config.toml
activation = "swiglu"
norm_place = "mix"
init_std_down = 0.00393
optimizer = "adamw"
lr = 0.000457
beta2 = 0.99
decay_fraction = 0.661
final_lr_fraction = 0.0
train_tokens = 560700000
Each number is 128 + 32 x the weight over the matrix's rms, rounded and kept within 0 to 255. Layers, rows and columns count from 0. Numbers have three digits each.

# layer 3 attention output (transposed), 768x768, rms 0.0149, rows 521-575,585-639,649-703,713-767, columns 336-383
128151109151105176078151136154141167134095162120184132184130083130178162181183143135212078132150133126103166155086179136106127174071130180154161
066141118153118133157190145165161145117111134093124127126071117147092114134107109129127189070028142108120086145122126145144096127110125114116138
131120137152140135103148103089159079113157116144163126129070123100176116106134136157085081134135138087113125111124145152146120204116117127094128
055160092175087158134120100178126143125135127139141124096128097120157122177126105111129140149132109140156082119094182116119176122131089120109123
134049132166128112093115096172116099174144117113160124147113115117113118154196156145150128133153125117117111128148112064155095173125111117132177
111144111110089100176111124136164132121110085088096087146142098134116087092139094107120145114095103129133137095145111157149094160119174110117156
148112159131154078114125169145099139115153099070155097125141089093132140138093123116099124174096149101112100126114148165115156133149115136162118
119192097124117105153141130125154135125179098084171153147096121167155128157100075150153116138107169088108178123140151117148136152105176130148143
184120155126103114137142163097145206125150105160136123109130134121132077120154123127127070178141124105141143110151102109102150109108083094142165
104145110124118134090062138155137081188104121131120165151104091121110130132135179105101127177181102111093083122108115138130167094124124166150094
118124134155132137096093129063086145112120150119147126142092099094140129118168146166112112142188108173169117123137084114152143148082153128090087
160106078128104167106136123118144096181165155173090153139151111161170137153150149166163064125127133182108122133083152155133153145129140164122151
157139109074181118185144093142198152103133110106084114100161128178123143189081112146151148038183143153130164068130128115135068167106171082116105
124126131050157136092074128064148124124137078062115154145102178111104195109146132131184114178163099168069096067111164087124151133103132157140073
080080154132079174173126089116092188120153117170134099175161115175158135100149179114131148122124107134194147138134123188146166162111128116166132
197157132114107123091122212162091173138131115122101214100184077140135090160128139147114142134100136070134027127101172112134142131094111142140123
179138142145140115128111119116127100152083168025154143159128139067114129117163133145139128204123134102139130072143152096144102158109113129139082
133119127135118093163186193208176215075099129157118092117127099094123052127130133159128142120146114101102165109131162146138155141107096164124183
137174123153108099150107102068140166142141116122176117083098161142126113170124085133152133152128111166111080135151154153108102146094143137098073
143126099136169133118127113116107082165174166117196092109122124156096138160148163172125105168173088112127149139126106151098095151069135121119139
098128157170114140092139092111167148159116144121165137148084141089146117131178146135176133183094124149110112196108162068163097170131094137065166
113107160147103111140126166080103148133139121123120131119117134083123128112090125082142167174108108134093114097152143144160147137122149126122161
158132148089149170110109129154124057165107134129117144127162133153138138106160169148129021147180087100108159161118169127095115099128114160115126
102101131132153154128134131060167113132142168162147136163102143103083198086115185120163126154102116117138144112081089132147101112082169084145163
150132167113131075128092108146122113105190111093119071167125130058080123086075152178063114063136103073156151099125109188226100142156165069106124
157140139158096126182140139098108115091117126072106119123121123130148151092130140172176130128175108142121130148112130104114102123083092119108122
180139171125111173117069139064107116096137158102081087163148115085156085087145111096079100091132101143142132121099118114162172163152125134103143
103116121134170146064160161099155177098130100163149104107173172119149138109177118069191127167084092122092111127106172114171138109127112088150191
167156122104118094191062137153183129178133117153157206160128099156151128130145102157104070176108128102156136118177094102127138084141091092148066
077156161107113085141096133187138128155118099139130114154129121109076119084143126100136073077086093090072183157186093124097181094132134124152132
097100153114116087143115106139126097145138157197136163120178135123163131082151148171126106076128101113133137103151104146145136147131079109119084
105159068164111119092122077208179107196095153102139147165110129152166148117118200085156073083141146086166168132123156157126133141096133161143137
130125108130115151145105220108108186132082133148123126170150128137183094091193086170102129221143124139103131140138188117144165126157084152132036
117158086131110170097089129140112114120163129136071176131145126102202097179097105121131142155071121174079134137081099139104096098207206146167118
110178067150184112096120119166110091160106133135105179119130158153118131122132114114127148145123114105143092117104149131121128111161106151139108
104113138184132075131134144133114101141106144130092108096159116101099152098120137070133212164084110116143101126092130120166111139140149084053138
103116119063131112076123143141166110119126139125149108114072131099107138108161140170160067097177097170085163087125160123068122114077178090160150
137101118132168096180204124119141123111185093188114114103117139149124175094074106136122099138194117125105147085156126171122112126109106070192122
181132146065125164121099172107099125112126077144105153128095193195110088158149165218100122106152155167153129109141099115149138094139139135143064
120115192156100133136142107135113164145132107127123080104149093118092144118120198140133119099097111115129108151100166180171132157089088039099127
112116100129144132086212127161151113134131114174138125095138143193141073182127125116128126095049151162133102179167125129077192144190082110128131
134158101194196127089167077118114129166110121135086124155137171133104126134166167137132104158154079124124123136098149116131111137112095132132094
107136162109102187153115223082081149127064197149117107047171076144114082102161204139076154163130174166095084143083148138162102132140105073092141
119130168126136100096100126123178140100142157101141153103123108088112127126116146158142131149154100102144159144122151132087128113144105135144060
124136099149155085160062115126136099168062104125105148119184130126123067136141127089103129113161077112125096146088107091115129072152104111076138
136141106164142060105141133077161122165202126095096138130061150109101153161080097103086148109114128117101126098127109096116101188109122135118119
161114085143108113117103123137153123161126118122085180117143128124114124110107166119114141138154133091122140124108175102070119149114061160147092
105150142162059096076160156140101156182160179130134141143129149152104172144130101122161124095029181119114078135169142112181154152099109116153087
139112139129165145075117113065111124168136181131129122133141128102089149091149147121158140168124113123111131106089101106128110101129088081075101
163158081125125122151141146108070102146065117066137123179138152092086169106137094189097102166128169144113132123135158139131110142136122180124098
126154127173136114185171131117111147146086113095081143147143170106064092106184100101128124114108111118091098143125140098159099173144129124162093
135109117145130116157189090156153136107115115147224136081140128132140167156108108130156171092142130102121193193149068174101069125119114150167146
122115140092122133112105128082110111149166112128082181145088150111076135113075148115092158131163125121142125124155111142096129141133133123150070
155109056103153147097132092105147097147110135187091115161106155149138186090135130155169093132186120101124120115073117171100130177138160177188124
156174138068143131115086143141095063168096171140119169170147126137162131064141140139118114153171144108145135071153144122156164110119170133127088
115166052142146135116117105088119164140115133102161158155139132082162185129107143125184114085125140135103103144094138156116151195103167129133157
034125100159135095155130150222173138142113164028135171134067139148067129137127092085120158088037133121111111158158160143179103111193155155087163
070123110166189113122137128096112072112095120135191069128100157112163069107117133137069086153151087120137160081161142156093130189120093107097142
088117072158127131152079072232099092140195135133114112088100111057108173174137135079109117125174137172108074142102118124146148107120126098088113
166107123144058163126148114124120110100154116147177112144140141120143128134178099122163124135136144140105113140168093080077153179151162085114168
117157154075102076190138125193204103098138102064118092165179097158134126089192100106136116072134131095122134114123143146153131173128102145145151
152115212145165146114158181110156128123179133063105076161128088126137176168138101134143128157121143100125127114104138134094164132214082150190126
099183079113135106149123140136142169118133125045169188170113088131124133145118109105131132144118184106120155174086165088179156191114155121149130
155138114156173180130186181030140150145125116158137148118159165124195095139119160096103052203132157185118137133124095097115181137111078081102134
075112113140120115106090063174141123164136110124155178173076091100110153116100089129101174147211168153115116131138149148138096078145162171125117
117144162170101107094140106105116136101143165131165127131047127149149148077133134138101138139187100138151127122134058115084131099067163118076103
154152140146098119080134116088156138214172111169134148111097126133151127091160136210173101095097158127072123090129121158124187152109119126134175
175136136086133125165131117141141215098123115073119111076153128170158122194032183125129122102129127200107160071084155096163112173084144073093128
090160156109203147127100087033153125138142092116066094120154142099131161130140221144122134145173096176113109106090146094138123182082093166105106
086113090119132092129095123136122201151118073136137127173144100153127125064204115151186168119133123066209138142176085185168094090090151178156144
170162175091148124123150177097099170178118166100134149144129094092107113139119131139139108136092078015128102140111111125103145141090119123137148
169131129127174112131096133104131075179069208060120176229150122095138129091136152123126096253191155165081149121105174110152137119169116128151139
154087135121101102145171164191217147078148127144147104102117123091076084174122105157150126158122071111106132093099188120144167101109102109096145
101111086163148100142039085085156122145148144119187133135032161144076161182127032074150091196197147220103018121153121142146084112146143122080048
136143129150140140117180102110090081122210133141148087116166129155092075158098124140132138139152111107158114118174143135126073125106212143102131
085135081119086109108110107129130109144091141125172166179139140117127140099190139139161134197118176188076117199125168102183112162160181115070135
111076169158129093146106185114141155142158134078141096140075156119108138120135080008138126183127107133099112088167142127139156106125110130130104
175136137103157197124132114068103072147100152137088156117142126147161134095127149181175072134192100120114142142074160088100053106089125124101117
101175154162156174143134141103133179104097167200188167153133165124122185101100117127117135209077131155135102208081128174128069124143170062164152
159166151110141118064073137193116102145159115065107112195125099088098109076114122204117119099132108100122127126093140176242154115137149100100123
138154132181122150155119146121112140118096128062125163158149143141150106076157114136164108176135102168050086174105162129125110160105102120107130
155143139129073148111080147084083062120093168175101091128158119116176094060176145158129117137174093138111153092100113088131226199118106141102108
129125132155186163113161105072146160165131109159140119138194158121163144119162103051140121183074116129143073119140159134131127137190124105127180
099126081122174117180038079185138092187133145162074205143139132169093093136053145150125057188145117192112145165151089103171079134103123080178075
047158105147095088199112130172082144122135090129136151186186141121081134155098111116118108115106143129123150177158130152127133093138179096126123
119132107113159125167103180156116122162113141192113142146122131170167145135121088216178095102101099110108170059147088150112166148138078192165120
090170086130082101070096106159125173192089159124110145110107154122153123083109205161133088089108155090160166131110159114142102154074125148119142
126125104118121077177140162144155103175104120154088122220130117149136118083149083132158106155159094105118122097143142105146171114139071159152071
157106108118128168082097135141114152138181177102049172178184103025173129148104081147156087195098123201092166173053173133120063108207180161137147
075176141142173088113144067101157106157128144149126201118092161123092140112102075115112132105158161077132106190132144165136104118135184157171105
112116144171143070110106117187136052138140173101132120115118129140112150107085122071148180144146075196115144120118177149179109068175104093084112
118135158050143134081118097130175128061130155147140080105041085116129181144163082205175073135175124193142117078139171120104093101075147102143107
126118111130131117171161127157132211069168070172215073100058110129114203114076052171105105123125101159155107081163126155118057167097092126160159
152123185128095159098123162081103039191124101138063126124156169159101095125125247219095146124143132166115145132083137114136163123047132137149126
174118112154127173113111066124109097139125142158147101127132112135135151122091166177165138081122116126103111110102113173163127109127126095077155
125119095138185163090169107121092096177086116162116139128145131177130061172099174049130142105084195148106130180130102169080150111213078117158122
115182146224144149103172063135126149183115079164110067097098140085141104150097130149095094158104087194102107104161132105123125153133090114098077
138129168113131140129153179075141117140138168129081108047144099143125155106150153157132172167130176108119123149137119139156101111171118098099124
141132149132167135124106094122149157093172167107151165162141100077073137117129096093119129134134113134187178188098157094094084112144098118138092
140078134166141128210073069113135096125113109166133142070195197145151119150157162104099149185129099135123124110142100073163099071124126128057099
094130136159141062156128165144161111134188152055107098142064136120098193151073090081089111103104130139121090120120168125089143183157132164084123
133125108118080081145091144143109138131140075111108172162143085111096107077070137131153057114185129101167163143128162087103135182106108115124115
121123108186099077066139141145106133155121129118175089175086157189122224153084139140116158095063222125098128115174083142130222085184160114103084
099151141134140188092139116089137133189122197131139114172163136114140135115125087097177127175173114187126092158089145146137115094166082124080122
133160096165122123114166086106123133184087082070100078171090138057100207098149133203127124121114195143124146160165140089097180164190094152120133
115149123128113111203183157124126174119065149100036106138164142107083071150196121113136079142090111148096091175195133090160127168147208120095084
136117118171137171211148137133117188093133118139194148094115110120096185178085111098138156080069163109135147191105068170101060159190128117182168
110084118094142086123140106116137103115163091137087171136078105108065122125110089128119133083161101100139123120131152139128078091060165160138083
152149133079123141090121138098154177175124054201072057125100111104155178119098183168167104147161082123153119023080110128106161186077040147124103
123152151088161181170118128106082050188084111166097111173155142141152114067119167129150120109160135105177160083175112170127170180039140123159095
121167087153132115102121105138100178151125143120180160148159137102172175139119171147158105100111127121119106131126147141109131207091151121136144
070118115153138094157149158178164124125125186068126152135055120126088148129123121081149191102042117127101106141144138162159076121142171134105157
090117115149162112135121145102109071116105116128192096161096147120142089118124126143080085158127121131142149123146138151122141216130090084097121
081127085170099135135092063248091087140191150134108139085137106098111119153128144096134109135115120175153056133119129133148168095165110081091099
145099130150091183133153106145128109135150092144209107127125142138150121115184116125161140127137123158118116156156077104112146170152129105110171
114115146051090071195138143142165096117138113067104070160161084134174145060197087114153116097116128114116124107130164156152117148064155149148147
131100196141189136144145189099130138125169100061114072150105079124132197153121088119145146193103160093122115105080143141072159122177075171172119
098170111126104063136125136141124156121162130044188151155138086115131140144135092139127116176123171123109158143107182083150119167117140140151116
156126138159171136121150174043134161159139105144156136138147165123172083149100184118106056220133177172150144149112091091119157130089053074101155
100114117162129115102108081181110125146139118133142222142117087128098161144105099151108149118203143106108139124163146115131108078163168160130125
108136165161145140106122127110111114118123141117149137139049117142147150089125164113107153113173088145133140134108087102110168128065172125104101
151164142134114128091111137065159141200156143223136165118106140107165126094172144168174101086138140129032134115124087137133210203160155123149157
169159130074134112143119135130159185119125120079097114057154138159145131155046173151153128126123132203094141032093159098159106160068130066068118
106151168108194145150091083050129132125172072070063108131130154106120174141132181174128129154144137147113088101097161094128118152084083148110094
088103122144137103150086118132133203115111088131134122157158111166140128083207126128182157095150100085210130124152074185164102117088180159175155
172160162089133128119148194124110153169116162116120182113125118087116121127111153137139134162126087023135110127110136116121172152087093117152160
158144120139178100119085120116113063196090189044156183220143144108157124080117158124145079255182138136114142127131192099162135125151092118140124
114073135095113096154171203196202128055134113138139113095112129107102070168156131151127118141108081140086157075099180129125179131110122107089176
113110087168147113132045092091148130169154152132183133147065142147092118167115012101146118182159143206116064146137112152158111107172119119101046
131125113157139133088190088139112094141201134122140103095145130169082084146092124143126100163139114117154120122157160141112051091110167145099123
099159095122072127087119112116121123143110151126189181178118137121130110105192147152146103184127172152105116187130144094183090145173186104078132
116057176169138115157109183100155137137148140095138118144042145107099117098123064036150143199143123156092132097172134150162166104131131102106119
162133127116173195140109112102109073148101134122114173086140143149178094132128142177153060141215093133090128142042194097126064115127088136122084
103167147153180166121138161098139160117104155191159181197123163119092182095100140123123116234070121136133103172077123185111090118127179067179158
155160156105159111087105161160100099126178111079096115183108106061115116073133141166132142106140094090083139109088131182217180126121160087106128
128135137189160146171116147117109137110101101063132166143129145130138121078159155152145117174138106153088109168105140120131117167124107141114130
164167135119090171115072159097110082113108155173091102151166134130181093083156168142101127114160089135097125102097092103150232211117121115110098
102122137151190160096149113075116187162136109142159117114184176112144132117155087067156132187076097138172101122155145134157116122185126095112182
115120098147143106158055092172146084174141124141127221153152124131106109150060129168122043191112103156144132157160097121184103102110104081173072
072139149151114071186104098182083130137154057126128155154175150120075141162094124133090106129104137134148171149158122145150135093129158121135134
122155126100166133166102168140143116150100162187130164162129148145159152146091106128160123084111099103120169096127047156118183149146079179159110
104192073144065093078092117175126175196102168137104179106131144138147110111125192149123065105111141095152135151124179117135106139105107140108153
116157089100130107165126185121133132139111113148122100212125130157169092082148090144177092150141104085120147111162155100168170114136070150183065
162109095129133167086103121134108128130188161100054191161156103075160097158105097166139087190111119187099136140073198138113064084215179159159142
116180124134134091102152081108177101137135137155133205122119174110107161085126075109111102104167136072107090155151187166127125123119159159180099
130089140151156092118104152135126053129140176135086134117131116133108143110083140042157209156127092155100155107136143146181132063152171086101101
107138167053122144074139109140168135085123145106139104100058071110139171134165054200171068118169120192117136092137202117119119079092143094144104
160101096156124127158157158181147207090152062170175080105084112134105184124068053152078120118120090173143133107165109150118076169126101091145130
119135188134096176102095160086099057178125103120077130133126171162116115130122229208103146151166171173105128123078115117124166148076093113151147
169151115147142196115109101122123106128120154158159121141140136125160121122079174106175151105093110142102103128088112175147150104136113099058160
140135098122177195088175118113094060170087137189134128116147133176138048175096185056139149096097153134144131187109083167100166121169079127158106
130203156219149112101175064118133143167113095175117088087131145120119095138122148147084093171104088162135099125147102106132127112133066109089104
138121173124124179124150181075122117126109183121100100051117106170166129112144136159119139151141193106107129153132145120173130125170117110109147
112100156123165149147112084145152144120157155096135183135135117075077141136132113109154132149124137134168189180097157110077079076136095113146107
136103125174144109227085036119109117112118082151121132048181198166125114141160138116110133174128089129121112119132107067153130088107122146071118
106147139154150059141153173098184107160192157065083093154065104110083203131072080059088126110119141167111095114112145134081136166134142145109117
125097097108076075132111137153146162138134083124129187179171100143086108080102149125135063128176143108181161143123163085087125143101098142147120
127136133179104086080128141147109138182117157164189111175111151174116194145063145119131187115058191118090125125175061128140219119174180113121082
101161125125200205077130126096115113183108194119127133150160109099126107107125137082171167195142123159111117152074122126133127087164113132096120
152137123154111121119138090078070151163104093089126074174106141060111215116150113209115130145100214126119143155175145097080144172169086159125111
132174128131101099190177108137120206147093144073073111129147157129087080139175105136106063169072119169122071182195140115156090158159181115120096
129083147176136161188155145167122170101119083111220138105140096134101191173079126093129179083095171119143158174127100198099065150173129139194154
116091105082126091129164107101127109114183111114078186146050129102069167129098052108139142099187109110107147088099152142123096090072162151133092
162161102093129128089114111102182154177102106185082078138121100123140160126091156160164135127147085128136109071099095118126180200122070131100107
128169164077162171176128106153083075187101127173124116175153149129149116089102159150142130130185157105191143077165114173147157182051138113167097
116127093127085099117096133143154100102100154122127139118149114164156128151145141087183136115127082148123132103137116155121112117124141120174134
174139095117122167124166139096167139140145106119046130132140179127188128084130114169122119085077094085116175134112154155130104142124062139145122
113098113135107131151162129044128070087160111141114103092058125100087112138099125104132144173112133167116130121049166095118105186116129092093097
109130156132087142145139139128100134110109136125139106117114141128122106151164121189162155113155157050152112094119103110152172114149114131133168
147089103141138125181129149048100145155189140068144195093089180159054149192163126095147108134197083127099065113124119136154100150170139118088091
141145117125113103146135097148150171169101147137102068170218102147155129070120113164102113089116095115161171109134105119137094146105143124111147
139085136156165099141136133149134161107150153100158102109104140076108113089141110082117092158144110135145107171160181109122115169160129096109120
163121083097140130146158191144137073152109154122123123141155083160205151069169125165123107108119161139086155130120177143128100130099113163122132
148139074133165095070116153144115173110131140149168108062076120142140116041188099161098091193086143133128113140107122136097150088076089111175139
147176071111124138178109140095117108160137127098151086112068111170106113174096157141147156048141100138091143136160071171136185130165141115098162
104126138128089104154094130069164128140162139096062109118118138079074139204132080112154132157123047180097152127115125106144173171121198108055150
124134158118099202164125150098183045133197131115024196142141075099123107233079106116128092119138156187146105116161154147106137101149166139132145
151053162123164162124121101134094119138132137159143150149178111136149152114135142143147140145186172177117108150138127153117150100098124126208045
136151152146182085093125126173099098133190115135141070140140095095095161115147160148171199078096150129083113117139112106124145146068120113185103
133116118119100100112077094143107189157176089111101102180141125134153139115134134112132117168139109103108103119103116109114129132098130119109138
144116143166109082157144152142179181117144134142082092140118132147145103160095163109108176120137123131103121121091178117120125093155134115136153
135154159134155117163126127100169185096159154115167089098147159135083116132088149116146145218073132091177163083130124115128147166147077124109102
142116153095148156126107146135126143111074138139105139200178154137189161097151104184083161092131124114078171132129144194150163120056143143100169
171122120112172113156151139073143184136178155132095117106060156146173085137093097160089138164114120137138160125084138125157122164136139171117172
179138076107105104090099124085072118144128153139212165070072161195117123163114210164165135149188098105076136125099153157104123181154131121115172
150144120116149122116160128078186220101140150114158148087079158174127167168145089129112128140095150062105139080148119095173144178117100145119102
118112143066134144119166150115137134131145120135098118132092114125108132112092087094154159147096133167100136105131195098114127101130106138167150
129125123167165132100137147164091123132123143082184109118109084113121145174161123106117128113085127095098115140097105098129138125136164139135152
117080107112092135105132159109204091092100127176099135113129113136144139143118173099075104203129088098115072113127160146099161156098128173161104
140122147103100121106109107193105131103211097127095112145137151036129156082125109168126141130102117111116176113128164119217145169146102129128153
154183165057147133199102145139209138139132102157107204139146067196075129147110101127129154131129126095144122145105142124083170132109124086138105
113169204159105136134103129119140160121186144088115178150140110097067118195149087086104100125125143146154097126163101098134190168128136119119119
141119109132190203143109122137126148137086191138154141073122155105133124114161140097107135146115111099157144145104135164146116120128137091144182
135185099147134115150118184120133145160128119134170158126092096170090171143147130180134157181070121109155106117100100141102129142127147107177114
137120134101123137134090178190095134153046140170173077160119118180160099115145163126118164066164071082080087145126118133142195108127122145141164
126159126067102117157109110133136156136112145066147148140131127118141164148177096078083163153150139123159098205140203052135145112137125137099103
105181134103121120154101088175148078121073188107149111167137132155173096133155140126144110072162138105144142152158104151151118078122143100183135
153156090126133086160137170103096189152138161091158145159116184153104127144099050134108169129100114117133162117134157083158104118168120149065070
139118156132166119084132116103157140118154148103138100116129131128208113162125106146098103081070091082091107137158093101131120184193069120153127
130122111131069106141164145185095093155096117146093120154118058175172102148072151164103112118111123131155113111146143155151184088182117164132146
127118150127136155140187131085151149080147110090127114105158136165142156144070134113104142124075116109165130127118156093119138199139135095101125
094098128115116060106112159153121117095118138137179099173115100068108109112100139131180115110143155157090136097155156100132145142107171133209172
135137129097140125195115150129119047141076130170103130141114119116106117118060113090118080135180090135091150194148167130144096123143131134138138
074172110139118124078104156165064156120139109143129184154108132100080098102210152193122164180137113140149118129133082087175158093166143081146132
156109150116122143112088111149120210134111143066113130163115150082154190114111122100098141154108131093156149154104164112171139147155079145077130
136090049162134189126182151141101134061142116133129111123137143196139156118120147106092115148087162131161155107138185113136152127193141160138155
131164154156155165123119086092105102167097105169087168099085151136064143128102125042119138073157098096110116202099145144094168119091130125158122
131151168114147183089125082076194132148141190129089129062153131075111075127071154092078134111141109103120072157113121138176140146108112117088129
100107145150154143160116136133152115110173163111076124094123124143085101161106141103119164097159119111124113153117110139115164102158139156147125
118122150126137112152097147090111173121106131136143176141195140100085113163184127086142163132160046069121085135110102165170087129135105114142198
143116139106132144082170129080147111124195125113077125142059159153143140097088108105128102086107145121103145140104195078093126183135084144139109
147131132120157087146101108114149140132142113107150156107040137168093095163110084145120133126130175101088140103111093086122104052144079155112066
143163116091114124125136139112159158120114132066046120105079175127144150118150076080126068169119095149156119112126192109147118129190095108072159
193165107132150159123093154080199165148139192085138205115147146096150112142114098136081132175085146086131119211128158123121181213155123107104107
143133183121171139151137098131178100150100125166103125112169162106066076108101115126141117090118109131206171089151130154119119103117100124118093
180131130168137111126148122134107106160079159127150152096111160174090141110196119095190129126155061108101143096114195156152090099077089121147084
113103127107158101134109139148149105173051091151161132118172134168136112101141131103140124133190136111150121164128126210071058093092123161156106
153144143114156115088147133128085112159160115093146154186075116095144120078085114141146135114119164125092118118125112066134100145155091125130135
104125154166089120111135063166148127134135102104126114120151174139145124144138088128182158053207165123078123139159096195119131093144152136176112
112151115104082112165121130215058069156151186098141104093105092157095096176120130079164144132178125162103145130130176116176108148139181142125097
# layer 3 attention value, 192x768, rms 0.0176, rows 138-191, columns 336-383
186158134166099087140135155082160149069115090113163117168151161144109129097135124129154105119155068119113065160126109085105125167102100119159134
097071110059120125110163165142116099117087155098170144153065087092089053084093130092172069160153134118121101203061135105144126103110120143166138
133148162146084144139164077120178155114104117108145107179140120121206186102212081110190123156125168112081175153141161144072139087089151171092106
194146120182175112079173127128128151169158115125136130140110082170155164101124154071059104079138125080097137133104157139127130147161106130126094
159159094146179105106104115107083133137113053120150116127122065061140134161104125077109104141104143110081104151082141132124134077051114087125077
128128101095086115140146165113055152091191125139141153133138151124143120101144175074129119158129114147079074103152110138161128135117160123133176
112151147139139132144110108138089138109140072163096062091133102120126122145087152116132071065138122112195102119120081108115147103092134057145179
149140117090103133090127100166106125146153175070115104097125109065163109128216153122110155112119042078120155142156173116110094076146185134171124
127054150108088159160151099082055134096155148087117129186145143161140107128147136123059111193162121048173135173101136121091117107025100129110178
138088075089157149069107203139151120104095118182114071169150141176150108135130106141116121130165147133118164126083074115065090135199086148106132
085076106136140102147164144118111099133119186135107119096138176151165127081082174117085191121125157106102154149043132107133119120057071152114129
102084145215121145190100136133113110221120121132103118152148064154174091133157120117143117102030154153174100115119177167167080038121070182079070
116094116087128123173114129123150117136090163128109114100103102082078115121079054131206142148071108130120190102109128124109110119154113206140079
104153138099108098133079113126103157087171153099144123144124189113144071151148131121106121133161106131111139102070123103158103191112179103169131
092078094121152097179098103075127133071134129123162178181057164116114100128125141141105114132149159140129115124166148090147102116125143123110146
101107091141127173103199124127096141128116157100158187130124136109095110148133105116194116070128085124175141129182103138166076113125166144139120
145173136133114096118074134097053145126125155161143184157137130155098134123115152104081069097111155101133089111176070143101089121079192160181098
135122140070100155099168168158148123087115131129111169114121068119061109118150179129147091145099134149113215166102066118137163143119089115150189
120134178092113143144104134111109150178088155160073111124110107114114172119159116091093163112177149118166134137113112106098053165138112080128129
112159159115122112168126159150175129093138148122158096143120169120120111143122105136142131096136096091164138093129113133136149120116142097153107
164163043099129081166125138166179094086046117100126186112120082105110111129081184138155119165092111096152112203093117156102108110177139101107157
091120087065106104123208119149143160130140182138077070114126058075117181092156104124130146131142101156118141122185123134102107095103142119134125
082156130169120167139139149128163086196140126130129132068114181159117111153082103185116164098159088142207145125136116120168160154152123151163112
136149100128152150098111118141154109116135109148105153133130170133075083126059126094141105112152123109180121152160088138124092090125134115156125
148134095188162114088077176175147144139130129168144148136140132122146139119087132058138131120101124119175194115135117185153169068182171111125163
134134126122189165107130148134182117156160078077104144085097133160099124133098124123123117131130180121151134108160097126139147081178145121127135
150119080097080152175142154136154090072145152115115160159117089113077139097167141125104117138105138118061122061160128114168126179123139121128146
101087136085080200135190141124145101061070188105146136094105088111130114090150130089114175125130100120123117163115101195083096143128199095120130
129118115123116184177157126146133163143155120105135139125159097188143175148121176136125105113079101089141133154144138153056119163132141165103154
166103139152107068146181082140175131151139152126193095116157129113119121115094175101142095076105217114145104136078102150153132128133129087090125
160105135092163055157210072102137130112204175125154120228096110131119137115107123143119107129175109116189163092101092095122103147127106134072113
152147071109110195121134148132127065036146146134118132097138097090074051120127110104104089093144127164040183156190144128053176145131124090136125
131182164145217053190142053130140088066109082110179143166110166119175184105167117147065122131153129095134115088165188115131175084097112126106111
138098130087081133157119083128147161094157152122121071113168026153084120098119164121094204133142130145081106129154151105114141139114082122069161
121096103116166093125159134106165098127063063138197108166141115102200132095175161099083181155203151156179040155170092131134131125099126191182095
084103135098144135168184136116100155100147148142103147128125058095130083121079117125194117159126124138151134152036112121150103178140161145101168
132088115144182176086125094128162149172122189170115126143130121088160097156139189148192149115172137054138127105137084114164116077109125156101180
109142142064140153170138091114076151132170116131089090112091139097118144141064111087145095106160153140130154146173155120114091119117090129140148
144117102164127146147171138087103043186114100102154128178157144104155116124111119171104109098123154080103159143124111106153108092107128132176090
129131189109135116171102146142182091122156111094142113124128033071079170127124110148143115115101150109122141152100154139181163072149112134086060
117133105089194103105104110119162138139100183122111121163124070109151067148152151158165157063150082100129141155131117121149167131106097118087135
141081133113158161125113125126117143107128095108087133119088122168142095137189128111099145127154139160133139079150136075127122134102072131175077
126138137128090112110081123119126114115133135151103111113083104127141105141119105112117054128085141157147110163094153178101209211164104147091142
131088126121072074092191153126147168085097156124145090124138063141174145169129173160153114083119065141138118095207145162139121126042085107144083
077144093171134097125138158101161144115166075126163123134195106088141102174129189109117133138175121111159119141089130135123129127158131090095115
116121107138137085163129110099069137133176181145151136180139142093113097121080189156155132114105103072048145143120173161078145165157200095098125
116147121149127188119160125086152101161119096143104148130205125191167159128137135058138127140164108118144136134060114144128124118092145101178146
098113160130177153150100154107138138144156170140086120146079163171138154140141132092115150107108131106141101153126114099107150145189152147100160
096124061179135188061124107131113161110135174107138158161062163193186155138067125113143106159142133093106162131077087151146141057194122141131177
143111104062046185103070178176122082103086106103140130111133105100106134118113147147108112141192128145068110053160123151160137121145098122142132
098174176161060146121091122135146183133164124153107135124184183167143164109111189101067096147164095104137115142180169123107147138140094115040170
112136140135150107120151150127106138141145140133129125094173147123110067126064146159139115087191147137131096102182153136135107181084131114173092
116094138149118111083155157129192126193137110132197151142066168167120102135160087126102150141170151130114135136150115122087055087090172101143150
112118131130153097126145139137188141152073157128113135052067125128086168172126054140107118141083117149121205146154124144112144093200166123081105
# layer 3 MLP gate, 1536x768, rms 0.0214, rows 0-2, columns 336-383
156136119070167120131086174096143170100101205144167180132123073083110167062191171114072123128107089146152154146088113087132113129167125103102118
122184146142211140084098062108152125108111156037165163158092143084200161128106098108119102034160105119126123150077140112145087187116137166144117
096128106127157095101127150114155115089103096154117118133092127157132135054188096150055140056104121106116058135154115105114117105117213170098096
# layer 3 MLP up, 1536x768, rms 0.0205, rows 0-2, columns 336-383
111145123091113159146098123201088120124108133144107114102192081116098146184107169145141099100129193168217127103145127138101136123080150097139135
111117136114089161192146167150118088085102125065127194101122125122092099143216174135207134120116133147174136109149087185192130114109164126147132
177134154145091100116142049098137103109081149159112080089122157101118136164109165173121139107106146070118143115077109153085152176125124063128090
# layer 3 MLP down (transposed), 1536x768, rms 0.0171, rows 0-1, columns 336-383
106143086077160069142088107133093113135133093155079102116159151127146122098190117140112163114118181170154123125168166152110139078140062069149136
109152061100177135136123109089107163085185159158183146159083136137136092083146105054144089116157102123188094144095120099097114137098108176126089